config.toml
hidden_size = 320
norm_eps = 1e-05
rope_theta = 10000.0
extras = ["hashed n-gram embeddings", "an embedding shortcut", "capped logits"]
init_std_o = 0.0
learning_rate = 0.00207
lr_mult_o = 0.784
beta1 = 0.9
decay_fraction = 1.0
decay_shape = "linear"
max_seq_len = 256
doc_mask = true
max_steps = 3711
Each number is 128 + 32 x the weight over the matrix's rms, rounded and kept within 0 to 255. Layers, rows and columns count from 0. Numbers have three digits each.

# o: layer 3 attention output (transposed), 320x320, rms 0.0459, rows 17-33, columns 240-319
# v: layer 3 attention value, 320x320, rms 0.0568, rows 18-33, columns 240-319
o17:119135167137125119135144118155121105132150129144149140138112134111118132123116138121131148131133145127133153116138103124153127134098113152131136130157109105122122129098096120139139074120172107117136102095142110134146102165120122159158129084
v18:144080152153143143115169136069153116143090154146183106118143151102147092111110065117088109136107095125074135122135096133129152125096099132139117125124130105128128097108153106126113125140114134132153120111123151126111146140132160118143167144
o18:109075196157131198112142099115156149107083138134141117109160136086076130133085110161110072124123125120095145136128095138115163169110116121147136091130139137135150104142106136149102110153102143136181152140125151125137115143160137115125134144
v19:130144167115155157130127132120096110113157111118157112139148107152087119167147134123089128141151106137099119126141115144116125137112138147103130079134176129125123140092158128144120144122161153114148115140113119165150117167122154098154077152
o19:123160155123151142122117151108085099127157132112151116115117111129126151150129181099107139125140117146094141162147131120115138075114115127126129103127179129147150159110150158124149138135110117130109122105092144111146171118085149100149144086
v20:160105136154129146096126161111112114147084130146153180114129117131129127142138119146133131139097190126116088107111098098090153164129156110129127129078160182115113130068133128120104133154156145078121116155146154140121136117140116159140190122
o20:151105168139122127109120173121132096110120123104136132121099097122134139141162121161140159109143138150124108102099106118117122176105150131154108131113133139164170130100174190105118159204167133116140125136127140158113124100134137107128149157
v21:133141140125123110096110129125134123135151137108154121154133168109117086123113136063138126129153106147121112144109121075151139135178149144154144105138118109148145117126125116110140097097138109154133118159157147153171117145125117131133109149
o21:117144167110154154133107135126140115130112091124153088160138151128085134136126149105086119149166081111136126142071112108102142152158119159117154117110152140139150110123117116154117114118115118118146130114168150120155116172107119124106113133
v22:121099098157173154100102107154136125136124117149126122131097126149105152114089191100075110179113148128151115133119131168139162084173136123184098140093145109092105145106107135088142122116141145110147131152160158097111158146134131177128119198
o22:116112127125125158111071108127162154134122072129093135128148138120113136125135158120107130143126130136157081140111100122112164123145168147120147139103130114144107154135151098097123077105120102129146119123130119105085167145118146161097152158
v23:090129111138101129128133128102119141121131096184113121150074133083144101137155113130148156126142121105106141145139115186101104146122156135084169057131165134117092123152132129166131136130126137130157099153063126097135142086133146110071165138
o23:109123113130117101134173138076127118089148127183119143140099157078187087134157099080093166101129097139140089155119115145130106129125159145099106109131111147107141098128131125127122133154152105144137116097104129131125169132144153127124129163
v24:112121134119160135113135092145172155137142077159142155152087137121102138151131094123124108130092128139135128130122118144131169125128133173112123150116118114119116104103085126092141139134097143167127146125110149120113121164114096105174077125
o24:097146157098125156130115083156137132136144123135135136149093127128093132151129100099136109103110125127095159126135118126150146070092122121129128148120156129116124095108105156109184125122078132169123154079152151116135141148089106115147118077
v25:105137125141138167126124079154115131097126156108110125130088075157215100122154160137141123113130131110142124074140104112132120108090122136155117158112124113110111111133138113132160088134112155151105128132137159122124167115167129151114071122
o25:116098118170121181133118101161138130111116117122122123164143139190151132107150135098095125113130135100101105084137131119130123177096112085131132176130128150112098087099091083115106095162126148119122152157116120102124114152176102152139080137
v26:094136154081135128092184126104143123158091143101107157115133144108121167115146118138137118131095088164139100124135107130159152104145125120150091104151076165158134134112117122136104114137131122104144124137141135124080156133117136116144137113
o26:085123175108117143107158109139123099173086139111111166117119105157060136103146109161113118152132112170132127109144110158141149115148117077157171108141125095137168126125111117155149144106156149085137115117147123122115144128152109144170137075
v27:116094132092123163095111152139117103124153116144150147131139159146119137099146171133122157136110141094137130126180094151140137151103139113146096120148129095111139148089163116064114113118121095090105141153108118130102131112122157132122088146
o27:151111138098100159092123126133152138095153127119146138174126161091139117127123135138121182131120129122091152149170129133152141147136138108139120096116119111131134154133077145097113109122127060133116126110093121099069162116129133138128105117
v28:116138117125168098140122117126162154137112109131142160123170161135158174122089162147107107116106098182116155169148139135138132119133146046139104072111159142138120163083141146098148096118080144139135141146156124108127157144096122097111122124
o28:097101133132144112096118083132177114129128108128101108120166152098148119120084123163134113115149128168166134128136135130114116127162155148138100065107161116163155159146150150123135162135112162093135105155133130126115119142117128119104136138
v29:136201165178107121208109162138130118143144144126141104100117136116086093091133145134150196109137113156093112115143096106121110150059138109111133110116149169070117109113086126179104178103141112169152144132077136124140168140123075150118137131
o29:138199116171126139177133120127122108154110133137139145120112165100130121093165152111142155117124164128140106099120128130140120095105174111108073166112127127141120115159097126154121157120143126122119107170105094104178149110131091113144124141
v30:150131142105154083097118095086127127128095144108144120145126108121135140084140149076184107117132114090168132135094143124089125134144116106166151164168135128174111081128155101153099107122153108160159137118127124134151169121146136138165065136
o30:118106154130133085141092159136135149141101112136153126112126112140056128070088113164112113132163163118137126091103108147103150128136103143126165124146131152142148143109133091141099074093121102158135144143132137147164116137093125104148083101
v31:097171126125135086143136133141122135127153149153152104124116160104149135150134149082164182134098159140153109173163131131069119113169131109112137147103174149147125139119168160144134149131108108162115156160095147142120124147123125161100148106
o31:133125115145131065133110146140134175138101146154165129129117157109160131130140125086177173144101150122146140136132125146106095128167140098130154145064120151147112100180192157165140129073127094162112144140106137103124148089082131168133103109
v32:138109133137106151131134123117089066128115159130113152155135143151087100131119084155128134196084077108155132149132132127097166135134139128153142131105127138132134147160106156099116137136126130151124172135096155126092164167111103166135119145
o32:127153145121104111107117143130104101143137187114093130118114117140072122162124127145151142148100111135146154115120108157103139087091153111127129126138146138154127121152107137130135166142114143161148177112141147124097173094148129140190111110
v33:141128114109114130108124149169142173137070147162139154144147126118108170116115153129152120113097120121176163143127161117138120126170152096144126129092123148106104135084102135173108157143125157076147128109142144117097112117098182169096148126
o33:153122137130116148123121164131149115151100157142164126098122115108119130104144138156136145123163174151157142133116122140144079122138130091140133122111110100100128125099169157109148131156143121089155135084125125122103192134142155196137124147